{"intermediate_size": 1600, "norm_eps": 1e-05, "positions": "rope", "rope_theta": 10000.0, "qk_norm": false, "tie_word_embeddings": true, "init_std_o": 0.00684, "init_std_up": 0.0349, "learning_rate": 0.0014, "beta2": 0.98, "lr_head": 0.00506, "warmup_steps": 284, "batch_tokens": [32768, 65536, 131072], "z_loss": 1e-05, "max_steps": 7766}
Each number is 128 + 32 x the weight over its row's rms, rounded and kept within 0 to 255. Layers, rows and columns count from 0. The size above them is the row's rms in percent of the matrix's.

# layer 9 attention output (transposed), 320x320, rms 0.0797, rows 15-41,79-105,143-169,206-233,270-296, columns 240-279
size [115 101 111 108 110 105 109 111 105 103 111 110 113 124 119 121 109  99 104 109 121 118 100 108  99 106 118  93  97  86  92  96  86  91  93 101  84  93  95  87  94  88  96  92  90 101  97 103  95  88  88  89  89  90  91  84  85  93 100 101  92  95  95  84  88 104  98  82  82  94  90  89  96  89  83  92  96 102  95  97  81  95  94 114  89  88  93  95  97  91  99  90  94 112  91  98  90  99 107 105  96  99  91 111 103  93  97 109  96 105 100 108  79  98 110 104 101 108 108 117 118 125 106 104 105 108 111  97 100 104  97 110 108 103 101 109]
[[142  94 147 140 112 143 147 160  98 130 152 149 128 118  89 119 142 146 134 104 222  88 179 112 102 110 139 150 117 129 142 152 126 118 142 123 142 134  97 134]
 [150 128 119 133 103 148  68 178 123 120 136 120 131  90 138 131 117 114 102 123 119 135  93  59 174 179 155 149 159 178  81 140 114  96 148 154 125 157 151 102]
 [117 122  54 145 106 135 121 118 127  99 164 161 152 157 139 139 125 103 138 105 105 111 106 115  77  91 100 163 160  83  70 162 126  92 123 133 115 149 101 136]
 [138 141 112 116 113 139  47 139 119  95 132  80 102 142 118 170  49 121 135 116 169 134  83 174 137 114 105  97 209  67 143 124 134 169  88 168 137 143 158  60]
 [116 105  81 132  61 108  87 145 133 124 134  91  96 144 176 130 134  81 148 124 168  83 116 137 137 167 102 162 178 122 123 113  51  95 120 120 100  95 133  64]
 [173 162 127  89 180 151  83  93  93 126 158  79 139 110 167 146 104 145 122 149  65 184 153 103 177 167 167 146 131 114 165 195 121  96  79 148 143 165 185  32]
 [174 146 110 118 156 113  32 124 123  96 153 104 130 122 110 108 104 101 126 169 123 195 101 100 120 132 129 170 144 134  78 154 129 138 127 201  87  89 157 101]
 [129 117  89 177 130 145  68 161 177 117 123 130 138 106 136 106 116 121 135 126 169 124 132 129 173 119 104  48 118 108 196  93 183 144  70  88 161 115 143  94]
 [113  91 179 139  66 116 208 109 120 187 107 122  94  58 184 146 142 147 162 112  67  67 142 149 143 124 152 126 114 161 122 150 119 116 107 122 112 140 103 176]
 [100 123 238 182 120 129 180 159 116 131  95 130  80 122 118 110 118 106  88 120 123 102 128 105 123  95 128  92  85 117 121  84 130 146  95  92 176  88 107 141]
 [127 115 101 158 133 113  96 119 102 150  97  40 127 182  89 112  86 112 118 130  97 140 125  57  92  81 129 148 115 137 102 135 161 145  98 181 112  88 122 108]
 [142  96 108 101 124 105 132 126 184 130 137 104  69 112 142  73 181 139 102 169 126 155  58 162 108 114 179 130 180 108 139 114  96 134  60 146 104 174 136 136]
 [102 138 214 192 107 143 172 147 124 116 123 141 103 131 184 164 135 108 135 114  42 141  95 138 129  96 103 122 115 160 152  87 102 130 115 130 130 108 187 190]
 [126 111 149 107 165 140 200  86 158 106 113 192 103 103 185 115 166  79 103  89 151 109 155 157 165 153 164 115  92  99 113 106 133 111  64 147 123 149 154 152]
 [118 107 100 123 143 161 106 110 118 109  91  87 166 187 131 109 129 157 116 130 151 124 127  90 121  98  97 178 205  55 150 112 140 159 133 203 169 147 158  92]
 [177 169 122 143 156 128  96 158 153 134 100 107 136 139 106 176  86 153 147 125 155 141  97 104 106 125 135 201 161 161 104 158 189 129 172 110  94 101 118 105]
 [148 140 101 105 146 121 133  75  73 123 104 105 130 131 157 137 126 114 169 117 123 145 130 120 125 145 113 205  47 167  85 122  78  99 170 134 149 103 130 173]
 [105 136 100 138 135 121 149 141 181 113 104 141 176 144 143 108 108 136 164 100  88 141  72  90 113 114 119 157 202 144 120  48  89 138  98 144 216 132 130  96]
 [140 146  97 143 155 117 143 162 195 139 119 143 151 149 152 127 118 128  96 118 112 120  96 114 134 124 180 162 142 172 148 152 123 139  87  91 141 131 141 115]
 [172 136 110 125 121  96 100 122 149 167 102  62 115 123 152 145 136 104 133 139 106 109 161  83 138 132 152 193 117 211 108  95 112 100 181 148 140 130 106 144]
 [150 164 138  93 163 146  76 114 188 106 111 132  71 102 101 163 130 144 130 106  78 156 119 141 115  91 144 126 112  88  99  71 106 115 186 123 168 128 109 128]
 [128 100 158  81 133 121 112 156 148  99 158  87 108 118 153 209 148 115 168  97  66 118 142 133 120 148 141 142 124 104  81 126 147 114 187  84 148 106 140 223]
 [ 91 141  98 196 129 120 144 146 152 102 120 139 136 137 178 128 160 104 134 150  94 105 120 129 116 107 139  81 131 144 136  92 146 156  82 204 153 118 153 196]
 [ 86 124 167 171 105  94 172 155 199 201 112 104  97 172 168 113 137 150 145 165 136  58 106 140 152 119  88  62 101  56 104 131  53 113 165 107 109  89  98 236]
 [171 138 113 183 102 108 104 147 152  90 164 137 147 143 110 199 148 101 117 174  98 123 120 135 153 135 162 188  90 160 149 142 155  96 128  95  99 122 132  85]
 [117 117  81 124  91 145  89 149 136 143 125  72 127  80 142 186 110  93  93 139 194 162 154 160 139 174  53 208 144 135  73 181 109 103 144 143  95 143 137 176]
 [141 141 135 153 159 123 123 124 182  89 107 152 151 122  95 121 169 118 149 141  89 102  82 114 113 128 152 116 127 161 154  73 157 106 123  97 137  99 130 169]
 [132 139 126 136 138 166 101 106 128  91 166 130 166 113  93 119 158 150 112  78 141  97  88 142 128 114 153 150 199 114 166 103 179 141 127 106 156 114 101  67]
 [ 97  92 104 159 100 135 107 156 104 138 107 171 139 122 155  95 124  90 161  95  62 142  87 120 144 162 155  51 106 134 110 125 107 105  93 151 139 175 145  99]
 [199 150 160 123 104 142 123 145  64 124 125 122 113 140 105 161  82  93 156 110 122 148 158 140  83 140 141 112  96 105 101 120 131 153  97 171 156 147 149 110]
 [143 107 119 110 187 151 165 119 162 159 118 127  86 136 161 132 101 190 182 214 141 112 104 140 113 152  86  93 152 114 195 163 145  38 147  82 120 204 156 134]
 [102 106 103 151 105 135 129 170 137 143 133 142 193 164  88 154 168 118 107  56  95 155  82 152 191 103 127 203 177 211 118 136 193 158 123 129 134  48 123 105]
 [117  99 147 123  99 117 115  75  92 142 174  89 167 104 114 144 169 111 107  72 109 143 109 180 163 130 108 182 142  91 118 148 158 160 107  95 122 117 145 126]
 [149 176 147 112 163 123  70 132 137 123 150 153 176 119  98 182 129 130  97  84 171 145 109 109 154 117 159 171 171  98  96  94 138 155 142 129 109 160 158 180]
 [151 155 125 161  94 135  36 172 167  84  90 163 180 100 154  89 136  87  99  61 131 168 109 138 176  94 147 143 120 165 143 111 153 180  88 130 110  75 104 123]
 [141 159 162 163  80 143 116 145 145  80 124 154  86  89  96 110 190 116 126  71 163  98 170 112  94 105 214 115  97 130 137  94 107 136 131 169 117  97  94 111]
 [100 170 148  93 148  92 143 129 107 111 106 156  81  85 111 141 103 133 153 183 114 163 172 115  96 128 122  45 104 118  45 164 145 153  81 134 136 121 190 117]
 [131 123 164 109 138 119 107 159  96 154  90  79 139 120 138 181 111 100  83  60  65 176 168 102 125 119 158  50  94 114 162 118 154 138 158 177 121  88 148  64]
 [161 141 163 138 159 144 111 178  93 122 133 147  76 114 148  91 126  89 147 182 121  99 127 127 105  98 160 159  98  73 131 143 138 117  77  99 143 139 137 112]
 [158 105 173 114 108 142 150 142 124 136 154 117  85 115 127 130  87 104 135 168  94 164 157  81  85 161  33 117 121 126 122 190 100 101 140 105 153 114 164 146]
 [ 94 137 133 110 131 137 161 169  77 122  97  95 188 104 101 193 130  82 107  86  53 168 136 125 168 109  96 172 154 165 124 161 138  72 132 128 125 114 124 146]
 [170 124 119 176 183 158 154 142  72 145 128 144  84 162 151 113 157 116 155 150 126 121 152 113 134 137  98  93 106 131 109 191 137  82 130 137 149 147  83  90]
 [118 160 104 123 161 128 124 131 177 194  59 101 114 129 136 134  43 124 105 141  93 111  91 135 100 113 104  65 122 136 127 159 165 102  98 110  73 102 135 105]
 [ 96 114 167  92 100  61 117 124  94 110 125 100  93 111 156 143 186 134 111  99 113 123 117 107 115 122 105 139 170 108 141  94  98 176 152 185  92 117  91 194]
 [137 126 156 127 102  92 175 128 123  93 153  70 166 151 123 165 111  92 100  43  75 130 113 157 141 121  98  76 180 146 111  62  99 169 127 129 131  99 175 126]
 [132 160 147 155 148 176 165 136 128 171 122 135 157 133 105 188  84 127 143 113  54 160 100 120 191 109 128 125  95 149 155  94 155 117  94 109 118  95 126 131]
 [149  97 198 137 110 114 145 119 103 132 168 125 135 113  93 150  92 130  96  86 113  76 132 134 141 135 149 148 134 152 126 143 114 130 121 187 177 106 142  95]
 [146 173 159 139 149 174 131 116 159 119 111 127  67 118 148 112  99 170  88  92 171 115 170 107 134 138 108 144 145  92  97 128 124 109 100 164 121 121 103 174]
 [126 133 129  99 153 125 136 114 162 107 179  47  94 126 147 127 176 162  94 125 153  78 186  87 119 172 183 121  95  75 103  49  92 129 208 158 134 140 180 161]
 [121 127 145 103 119  89 159 161 150 127 173 115 146 113 132 127 128 143 143  94  82 155 155 117  46 143  96  46  99 193 152 147  88 128  90 180 150 129 127 114]
 [121 167 171 135 134 123 206 162 158 147  81  89 110 130 173 143 117 117 186 199  62 126 105 137 100 119 110  54  76 125 118 108  92 101 108 125 164  87 150 173]
 [108 165 141 109 125 139 108 153 122 152 143 183 158  94 123 201 201 108  97 136 153 125  92 129 152 109 200 135 122 122 139  76 149 127 144 108 153 110 138 114]
 [ 93 138  90 116 135 126  64 130 105 123  91 133 118 102  96 114 125  92  47  61 201 113 144 103 114 119 144 178 168  96 153 103 168 178 146 169 114 128 112 151]
 [138 102 136 120 126 174 115 112  87 142 130 129 137  78 140 130 127 107 151 189 110 129 112  99 109 163  74 118 133 107 142 104  82 120 116 168  78  96 145 138]
 [141 104 106 104 118 160 138 124 128 115 156 171 159 114 118 126 145 141 148  69 152  81 113 113 142 177 133 183 184 154  88 134 160 129 109 129 150  99 116 173]
 [145 101 106 171 146 129 122 150  99 122 188 113 113 146 159  75 134 133 152 115 111 143 137  93 100  89 190   0 138 173 108  86 124 101 108 126 147 191 108 141]
 [112 171 150  75  85 164 102 116 107  56 126 155  90 106 109 139  95 126 109 148 159 195 144 145 112 121 131  86 114 111 146 172 132 157 149 146 138  72 114 134]
 [177 116 123 153 184 189 142 173 157 162 122 124 134 106 157 124  95 173 153 186 133 113 140 134 107 134 118 137 146  95 121 145 151 117  83  90  80 105 119 129]
 [128 111 192 143 138 120 134 180 104 127 171 122 132 154 138 142 153 102  66 129 151 124 136 150 119 120 168 132 157 212  91 134 142 110 168 135 145 195 128  77]
 [108 142 182 103 127  97  77  99  99 122 129 107 148  88 104 136 154 134 139  59 102 140 140 155 100 111 105 124  85  69 110 161  77 169 109  72 144 100 136 164]
 [174 127 138 134 137 133  45 126 138  71 121 131 121 150 113  85 123 127 103 128 122 124 133  85  81  84 116 143  74  70 123  84 170 157 127 191 179 130  85 196]
 [127 127 164 183 120 156 108  81 163 143  94 188 175 190 146  34 124 102  71  79 100 158 108 109 100  92 151 126 131 152 171 129 138 178 123 118 131 122 102 145]
 [105 137  92 153 121 143 125 105 183 124  93 138 157 130  97  60 168 133 127 116 110 112 134 156 113 166 149 123 133  71  77 130 131 131 149  69 150  87 104 139]
 [135 138 102 114 114  75 148 130 116 120 146 117 109  74 136 154 177 114 158  90 125 168 133 153 123 144 188 106  87 111  97 124 167 122  94 154  95 138 179 107]
 [101 141 152 193  74 102 125 164 140 123 119 116 126 128 158  80 112 131 132  92 145 149 137  99  74 141 149 168 162  57 125 166 100  99 114 160 186 104 165 135]
 [141 160 128 110 164 136 117 143 134 113 140 133 161 104 139 133  89 106 160 107 167 123 144 112 120 147 160 186 110  94 137 157 111 137  84 142 162  79 140 131]
 [127 139 134 137  77 106 163 122 105 125 165 118  90 157 140 191 138 138 154 134 104 162 119 133 127 115 101  57  95  80 101 112  94 113 111 107  72 159 180  76]
 [156 167 114  72 174  85 114 175 125 129 103 114 149  78 115 168 163 159 147  94 136 147  78  86 157 107 127 122  97 152 144 156 187 126 163 181 139 109 168 113]
 [190 114 124 115 114 145 116 146 139 169 150 179 129  92 120  83 108 120 109  96 105  86 112 113  99 145 133 255 127 121 163 144 170 116  87 110 160 142 114  80]
 [106 147 125 179 156  83 108 130 127 140 119 143 164 148 175 144 110  96 131 194 164 112 135 185 157  95 149 114 183 175 144 123 159 102 189 168  96  96 103 129]
 [135 126 210  93 133 106 134 147 150 141  98  71 108  78 130 118 148 163 114 106  89 135 109  87 133 160 140 140 100 173 199 134 130 152 160 130 143  82  93 168]
 [136 105 131 109 108 157 156  87  79 111 171 108 123 150 145 159  86  92 107  92 123 142 134 116 124 134  97  14 158 192 112 142 115 150 138 115 133  88 202 132]
 [145 108  64  99 138 145 132 125 156 104 144  97 151 157 107 140 123 130 163 102 126 144 106 120 112  97 136 131 185 104 125 157 163  72  83 158  98 120 143  85]
 [192  93 162 118 179 102 116 152 107 104  92  70 117 110  80 150  73 167 142 140 167  84 125 136 133 156 122  78 180 157 105 136  70 140 125 119 143 141 183 126]
 [165 100 132 165 152 122 156 116  93 137 116 141 104 139 164 123  95 152  73 134  82 101 126 101 132 162 152  97 133 161 173 108 132 149  48 115 121 106 120  73]
 [101 122 169  58 100 121 108  47 166 129 133  68 115 117 148 129 180  94 119 156 101 173 111 128 160 163 143  50 108 119  81 188  55 123  98 142  97  81 156 205]
 [128 156  93 115 136 106 176 134 138 119 115 113  84 133 135 135 120 109 139 167  43 139 109 120  96  98 107   0 115 105 133 153 122 107 136 173 138 171 166  85]
 [146 117 148 109 149 158 150 174 169 107  22  68 128 157 158 131 125 126 106 195 102  96 138 142 109 124 110  84 139 140 127 143 125 108 156 150  84  71 147 142]
 [106 104 120 111 178 117 109 105 121 122 101 171 115  96 153 196 155 101 119 185 141 140 141 113  90 116 149 112 127 130 120 116  70 129 123 144 127 100 110 112]
 [103 117 172 174 147 141 112 122  66 101 130 162 115 160 103 130  88 137  69 150 111 109 115 117 112 115 112 176 198 122  98 143 121 136 171 121 217 122 114 138]
 [131 102 129 129 128 145 123 141  94 105 165 128 117 107 134 123 138 127 158  80 123 109 153  79 124 143  90  79  74  91 144 166  97 145  92 187  66 114 107 101]
 [142 108 164 126  91 108 169 161  80 150  79 158 130 156 110 153 125 167 125 149  51 161  99 118 133  93 112 104 148 108 116 122 115 134 129 160  50 164 124 104]
 [125  71 143 123 149 145 131 141 159 138 150 166 135  91 155 150 168 200 108 101 154  98 158 125  94 163 104  60  78 137 136 144 115 119 135 153 187  97  89 167]
 [ 96  94 134 131 110 109 148 192 122 137  89 110 109 108 156 151 103 114 108 138 118  99 109 105 124 166 179 102 126 159 119 161 144 110  81 163 114 191 107 124]
 [121 160 105 120  97 150 108 133 132  83 132 140 146 122  66 151  51 133 144 104 157 108 126 169 103  84  75  63 114 136  83 117 148 126 175 164 127 123  68  73]
 [152  87 175 113 129 168  81 120  81 163 102 104  76  97 166 104  93 115  90 172 128  79 110 120 150 175 130 134 138 108 171  76 140 108 108 162 146 129 127 115]
 [162 121 147 121  90  81 153 123 105 128 141 121 126 154 186 185 111  60 133 104 135  95 118 152 102 141 124 126 121 213 132 135  76 134 182 110 128 137 162 150]
 [138 116 185 138 117 150 109 126  90 135 146 121 166 139 108 113  85 123 129  88  67 133 129 162 161 101 169  82 120 114  91 111 159 115 145 110 123 147 161  89]
 [124 175 155 151 145 102  96  95 136 130 141 144 150  97 108  95 112 125 147 107 150 140 106  45 123 123 135 178  68  78 140  25 128 136  95 166 131 136 125 163]
 [120 127 161 169 126 116 116 160 187 141  83 183 137 163 159  87 142  66  85 108  96  92 133 139 114 128 147 163 125 147 142 116 121  86 112 106 165 126  89 131]
 [119 161 159 157  89  69 148 115 152 168 121 121 109  88  94 101  84 167 168 124 124 106 162  89 117  99 161 106 131 127 168 137 114 143  53 130 115 117 129  93]
 [108 137 148  85 154  70 142 132 119 209 121 100 128  87 148 123 141 115 117 120 117 152 119 140 103 131  72 100  68 107 113 160 155  44  95 181 121  25 102 103]
 [165 129 174 141 138 157  93 125 160 147 110 130  92 131 134  95 143 154  91 150 119 120 127 110  89 131 125   6 130 126 114 145 110 106 125 172 112 109 133 115]
 [136 100 120 135 113 118 119 164 115 127 156 136 116  80 168  58 125 129 193 130 163 114  38 164 133 112 141 110 168 115 123 150 134  97 109 152 125 112 113  96]
 [127 135 186 148 113 129 194 109  77 125  77  82 125 159 104 144 115 134  99 102 116 167  92 106  70  70 175 137 135 119 142 139 140 121 136 130 107 139 132 154]
 [125 150  79 152 135 145 147 148 118 132 113 174 111  68 151 146  90 150 103 114 158  96 157 131 162 167 176 147 113  93 162 136 120 124 145 194 116 104 113 165]
 [161 101 117 123 116 120 119  98 124 135  98 154 113 126 133 134 150 124 115 128 138 136  69 177  99 160  58 177 178 146 144 169 155 171  93 186  89 102 147 153]
 [138 126 194 113 179 167  61  72 126 123 110 124 106 155 125 176 122 118  72 159 156 138 107  76 134 113  86 189 145 163 138 160 179  99 129 149  91  97 136 100]
 [168  75 220  99 121 137 135 113 117 131 127  73 103 115 176 183 161  92 118 179  88 115  77 133 145 216 173 125  86 105 139  76 133 106 179 120 133  98 132 182]
 [176 155  91 140 107 134 174 149 137 193  95  91 166 151 111 138  68 175 115  92 153  89  89 138 120  90 111  34 131 122 152 165 166 166 115 180 166 135 133 100]
 [162 106 132 122 163 141 168 128 214 206  89 117 149 121 182 125 130  57 112  63 117 106 151 129 109 141 127 121 118 185 161 105 136  77 172 161 108  67 141 160]
 [183  56 191 176 147  95 130 164 121 142 104  86 132 114 124 174 115 146 136  70 160 134 132 136 131 119 134 179  83 154 144  90 102 162 132 124 205 125 122  99]
 [114 149 111  90 106 163  99 120 123 150 141  90  76 113 165 106 134 144 130  63 143  94  99 106 147 116 109 207 132  94 104 116 131 123 101  46 139 155 143  70]
 [191 104 187  99 137 130 156  74 165 121 104  33 130 113 146 113 163 165 131 127 135 100 150  71 156 165 153 113 127 114 138 138 124 105 185 116 101  64 130 222]
 [125 147 186 165 135  93 200 105 107 132  95 105 114 130 148 122 143 123 157 142  75 130 140  81  96  77 109  74 122 124 205 116  90 134  97 127 112 122 130 119]
 [ 88  79 147 169  96 109 214 150 121  99 144 104  89 172 150 175 164 105 165 149  94  93 122 182 173  95 127  49 153 112 131  48  94  86 156  87  82 102 159 146]
 [109  92 123 165 175  97  82 112 131 129 160 138 133 112 120 179 145 125 102 154 152 138 107 108 126 111 158 219 116  55 147 104 144 140 133 162  79  91 149 129]
 [ 54 124 142 178 102 153 136 100 164 103  57 114 102 148 149 165 189 104  92 167  63  90 110 130  95 160 109 151  99 118  64 169 101  55 159 119 135 155 107 180]
 [106 140  81 152 151  82  83 166 118 169 138  66 163 118 114 100 123 128 165  73 178  65 110 121  95  76  81 178 142 133 177 161 148 115 175  98 178 100  81 114]
 [143 154 134 126  84 119 121 154 145 149 140  90  88 143  92 123  96 154 121  75  98 111 108 119 142 144 150  84 125  80 108 126 141 138  89 160 144 196 111  99]
 [156 120  98 116 146 145  98 148 159 128 102 121 134 126 161 152 161 145 124 102 139 125 166  88 118 149 157 157 140 103 151 108 109 102 133 132 193  75 107 219]
 [101 107 117  71 137  86 197  97  93 180 166 118  96 156 110 162  90 112  90 166  91 128  84 122 116 119 141  72 120 127  52 147 131  97 126 122  33 183 130 185]
 [126 119 158 158 142  80 165 101 143 105 170 144  92 109 120  84 130 118 143 165 123 148 141 147  82 129 107  40 119 207 139 150  99 123 178 149 170 144 150 170]
 [199 126 115 109 151 136 109 120 107 184 172 141 134 135  78 125 151  96  91  93 165  92 136 109 132  95 138 130 147 177 128  97  73 161 110 121 120 139 125 113]
 [148 185 182 103 150  87 115  99 120 176 128 157  79  97 161 119  91  92 122 111 172 162 112 108 104 113  90  67 136 130  99 119 126 129 119 135  78 143 153 132]
 [163 160 121  51 200 139  81  54 130  71 124 118 106 122 170  55 125 148 131 113  88 105 133 110 110 140 132  52 125 102 144 129 134 110  73 145 133  97 157 140]
 [163 104 158 111  90 137 164 121 191 105 154 145 134 116 127 103 115 140  81 121  84  82 107 101 157 148 131 171 124 140 165 108 171 113 121 116 151 152 113 161]
 [117 125 169 170  73 128  82 118 168 148 107 154 141 130 170 145 171 123 114 156 172 142 130 129 126 106 134 111 109  89  76 112  85 136 134 161 131 169  91 118]
 [ 96 129 127 143 186 135  76 156 169  80  85  87 167 115 175  83 102 182 152 130 137 132 140 124 122 157 133 110 174 156 180 129  79 138 136 136 163  99 103 145]
 [ 92  86 137 151 105 128 143 149  98 168 172 158 170 144 153 166 155 145 182 109 211 170 138 134 143 109 140 136 118 158  85  92 127 136 137 193 103 126 146 149]
 [ 81 134 107 126 126  89 145 148 156 153 109 145  98 139 158 109 142 132 157  84 116  93 151 112 104 136 140  83 129 107 121 108 133 116 107 147 162 208 148 184]
 [168 137 160 150 166 115 165 109 123 111  74  97 153  85  81  90 105 164 142  92 175  95 169  69  82 164 190  79 124 157 165 158 145 136 163 110 182  18 103 166]
 [140 145 129 106 117 134 177 132  40 146 187 151 108 177 151 171 128 136 141 138  78 160  67 121 151  82 150  17 154 161  76  62 131 131 121 110  71 222 171  90]
 [126 145 129 137 160 194 102 114  65 117 132 171 111 152 120 150 107 176 100 122  96 118  99 134 113 145 135 129 147 147 104 186 143 123 153 190 139 117 121  85]
 [184 107 171 101  91 139  97  96 152 142 104 128 138 102 112 153 151 121 182 132 142 119  91 115 116 177 122 255 146 139 143 203 114 151 123 131 139  51  97 113]
 [124  91 151  94 136 155 148  84 123  88 120 129 105 143 165  82 188  95 146 155 128 147 122 114 158 101 106 224 150 163 152 134 143  82 153 167 138 109 105 111]
 [173 123 166 130 152 180  93 138 158 117 136 112 130  95 102 133 127 123 134  59 103 130 106 147  96 155 163 122 103 130 183 241 160  69 147 110 178  91 101 132]
 [ 90 135 122 125 139 159 210 124 121 163 149 101 105 157 135  36  96 138 112  97 103 184 102 123 121  88 115  86 132 107 138 145 169 133  96 128  90 154 121 105]
 [ 96  79 179  85 116 124  96 112 148 171 118  75 128 158 141  88 108 145 124 105 109  79 153  85  96  89  97 151  83 131 138 121 139 104 131 139 138 126 101 169]
 [175  99 133 133 201 145 199 135 148 114  26  93 135 133 128 116 106 130 122  81 161 137  98 114 106 166 126 149 152 124 141 163 117 146 141 137 183  73 106 106]
 [132 115 119  98  62 149 175 138 110 111 150  76 139 156 119 109 142  99 141 112 131 115 102 163 146 150 130 104 112 144 139 122 137 162 123  79 137 192 208  81]
 [ 90 165 120 134  99 116 145 174 147 173 143 104 122 155 116 120  69 141 127 126  96 147 154 138 123 102 115  69  72 165 204 170  94 132 126 149 136 153 103  96]
 [ 95 117 144 163 126  93 171 106 137 122 138 154 139 171 134 120  46 106 187 158  64 121  77 155 151 114 118  85  52 103 138 125 148 113 106 124  73 207 146 118]
 [191 104 142 160 111 164 135 145 126  56  95 121 114 131 167 142 144 128 169 150 141  75 147 117 112 149 129  73 110 163 166 150 112 106 178 128  86  55 123  86]
 [170 110 111  97 162 126 120 124 119 109  23 175 130  74 157 178 111 101 129 100  99  91 115  94 102 129 115 174 132 110 142 142 119 125 156 171 136  60 182 180]
 [118 135 116 156 144 113  99 135 152 132  97 104 102 120 152 169 210  98 103 185 125 158 103 156 115 126 108 121 131 127  95 192  82 117 134 167 154 108 111  59]]
# layer 9 attention value, 64x320, rms 0.0738, rows 15-41, columns 240-279
size [100 102  88  94 100  99 103  97 101  94 102 109  98 102  96 106 102  99  97  97 103 106 102 102  96 100  98]
[[111 106 144 155 102  63 118 110  62 180 126  82 101 132 109 123  88 115 172 118 144 115 154 145 141 143 136 124 117 171 165 129 137 124 139 120 140 149  81 148]
 [144 105 125 111  27 143 120 153 167  96 103 162 153  82 179 128 151 117 134 177  69 168  64 162 183 181 138 126 119 114 106 150  71 129  78 128 103 115 132 156]
 [131 152 121 121 166 153 162 107 124 189 106 108 193 161 137 123 144 130  79 155 164  69 111 179  95  72  57 155 146 121 172 175 178 117  75 170 128 140 129  75]
 [117 124  23  98  93 141  85 188 105 100 105 107 105 119  96  69  88 100 126 115 138  69  99 116 174 134 127  97 111 137 116 133  94 120 101 163 134 136 157 164]
 [130  44  65 153 136 111 136 138 130 120 133 167 115  80 181 147 141 147 113 116 160 113 128 121 130 194  82 129 113 129  65 134  68 138 121  62 131 120 150 112]
 [118 180 171 141 148 147 129 123 117 128 105  76 156 117 119  58  79 180  65 146 146 145 152 102  93 103 109 141 107 141  96 155 157 108  84 139 122 120 130 140]
 [146 115 214 150  99 160 118  96 104  86 132 119 111 182 101  82 104  97 100 160 138 177 137  88 124 106 136 149 100 143 135 136 185 177  77 161 164 149 155 145]
 [116 119  83 166 125  94  92 155 166 175 114 106 130 118 130 132 139 125 128 172 146 139 156 151 192 151 134 133 125 129 194  91 175 114 125 132  80 188 148 109]
 [160 144 177 104  82 100 149  91 194 186 118  93  95 112 112 152  91 126  82 100 163 148 185 150  81 143 145 148 100  62 232 180 132 160 124 152 101 102  96 113]
 [134 137 185 167 135 120 141  82 105 165  70 127 132 119  99 121 109 137 125 142 158 126 129 103 165  88 136 113 102  99 112  99 143 116 165 169 115 121  88 129]
 [160  84 163 101 169 115 158 108 117 144  58  73 138 172  88 143 138 147 162 134  54 114  88 140 161 122 132 113 120 136 112 194 135 148  96 131 113  74 145 135]
 [209 129 137 127 110 138 131 127 150 121 129 131 136 104 110 125  71 174 118 132 180  48  69 135 113 145 123 121 179 107 223 151 116 132 137 173  96 109 113 123]
 [ 84 133 163 150 138 116 143 144  53 168 134  81 167 115 129 151 112 113 127 115  86 196 112 102 134  45 174 106 117  29 109 131 135 135 152 128 128 175 129  95]
 [113  92 197  53 107 152  93  50 180 126 134  85  91 118 109  96 113  95 101 167 117 133 201 136 186 104 141 130 121  69  27 103 128 143  83 167 104 139 141  79]
 [ 81  94 133 106 165 109  98 167  93 144  97 129 145 161 173 119 131  98 112 126 131 111 128 151 119 125  77 112 180 170 119 100  72 144 141 187 130 108 126 120]
 [183 176 175 121 181 148  82 121 187 145 127 144 146 125  65 184 121 168 123 144 112 121 111 150 152 115 203 129  89 100  87 112  82 112 166  95 169  80 134 131]
 [113 101 165  68 132 112 171  88  74  87 131  90 106 170 130 115 128  73 129 168 118 101 125 130 101 115 121 112  85 124  88 142 145 150 104 137 132 172 133 120]
 [138 152 166 170 154 114 127 139 124 143 114 143 185 132 181 120 153 167 159 139 159  99  84 131  99 130 142 143 176 108  94 155 124  93 111 115 141 237 147 142]
 [187 135 124  77 117 110  85 147 125 179 152 168  68 125 101 153 144 121 130 129  77 129  88 131 140 133 180 130 106 141 126 171 100 103 104 122 190  99 112 148]
 [158 169 122 158 177 132  69 112  94 149  87 110 158 127 181 132 101 201 118 180  77 132  94 157 110 135 106 145  86 175 150 103  83 132 182 180 133 114 123 142]
 [ 68 160 166 157 179 165 106 127 175 138 172 160 114 133 159 144 109 125 125 112 153 125 147 115 148 113 137 122  23  72  86 143 148  97 166 161 126 155 153 130]
 [ 99  96 165 162 131 120 144 150  96  87 166  89 121 134 105  73  87  99 151 141 116  67 133 119 140 144 159 135 143 117 163 136 157 105 102 124 182 100 111  76]
 [170 126 160 132 118 134  98 137 102  48  61 125 134 149 146 134 151 156 102 121  87 196 141 151 158 139 151 128 179  99  79 132 112 148 137 128 112 139 172 220]
 [169 130  85  70 126 162 144 111 108 117  89 172  76 182 100  95 121 130 100 133 150  49  68 135 130 147 156 144 139  87 131 134 129 124 152 122 145  83 159 108]
 [193 161 177 123  93 138 119 100  85  89 123  90 157 152 142 158 159 129  58 120 119 147 147 141  87 128 120 148 155 162 148 120 156 170 175 158 116  64 170  96]
 [ 97  87 169 138  73 110  80  84 173 122 130 129 144 150 126 127 140 113 105 111 115 126 200 119 164 133 116 162 131 140 133 106  49 127 164 111  90 109 158 178]
 [145 153 111 110 146 116 130 114 176 193 155 118 151 146 158 227 146 171 181 140 149 138  66 137 136  92 150 140 121 139 120  94 157 111 159 114 106 109 118 163]]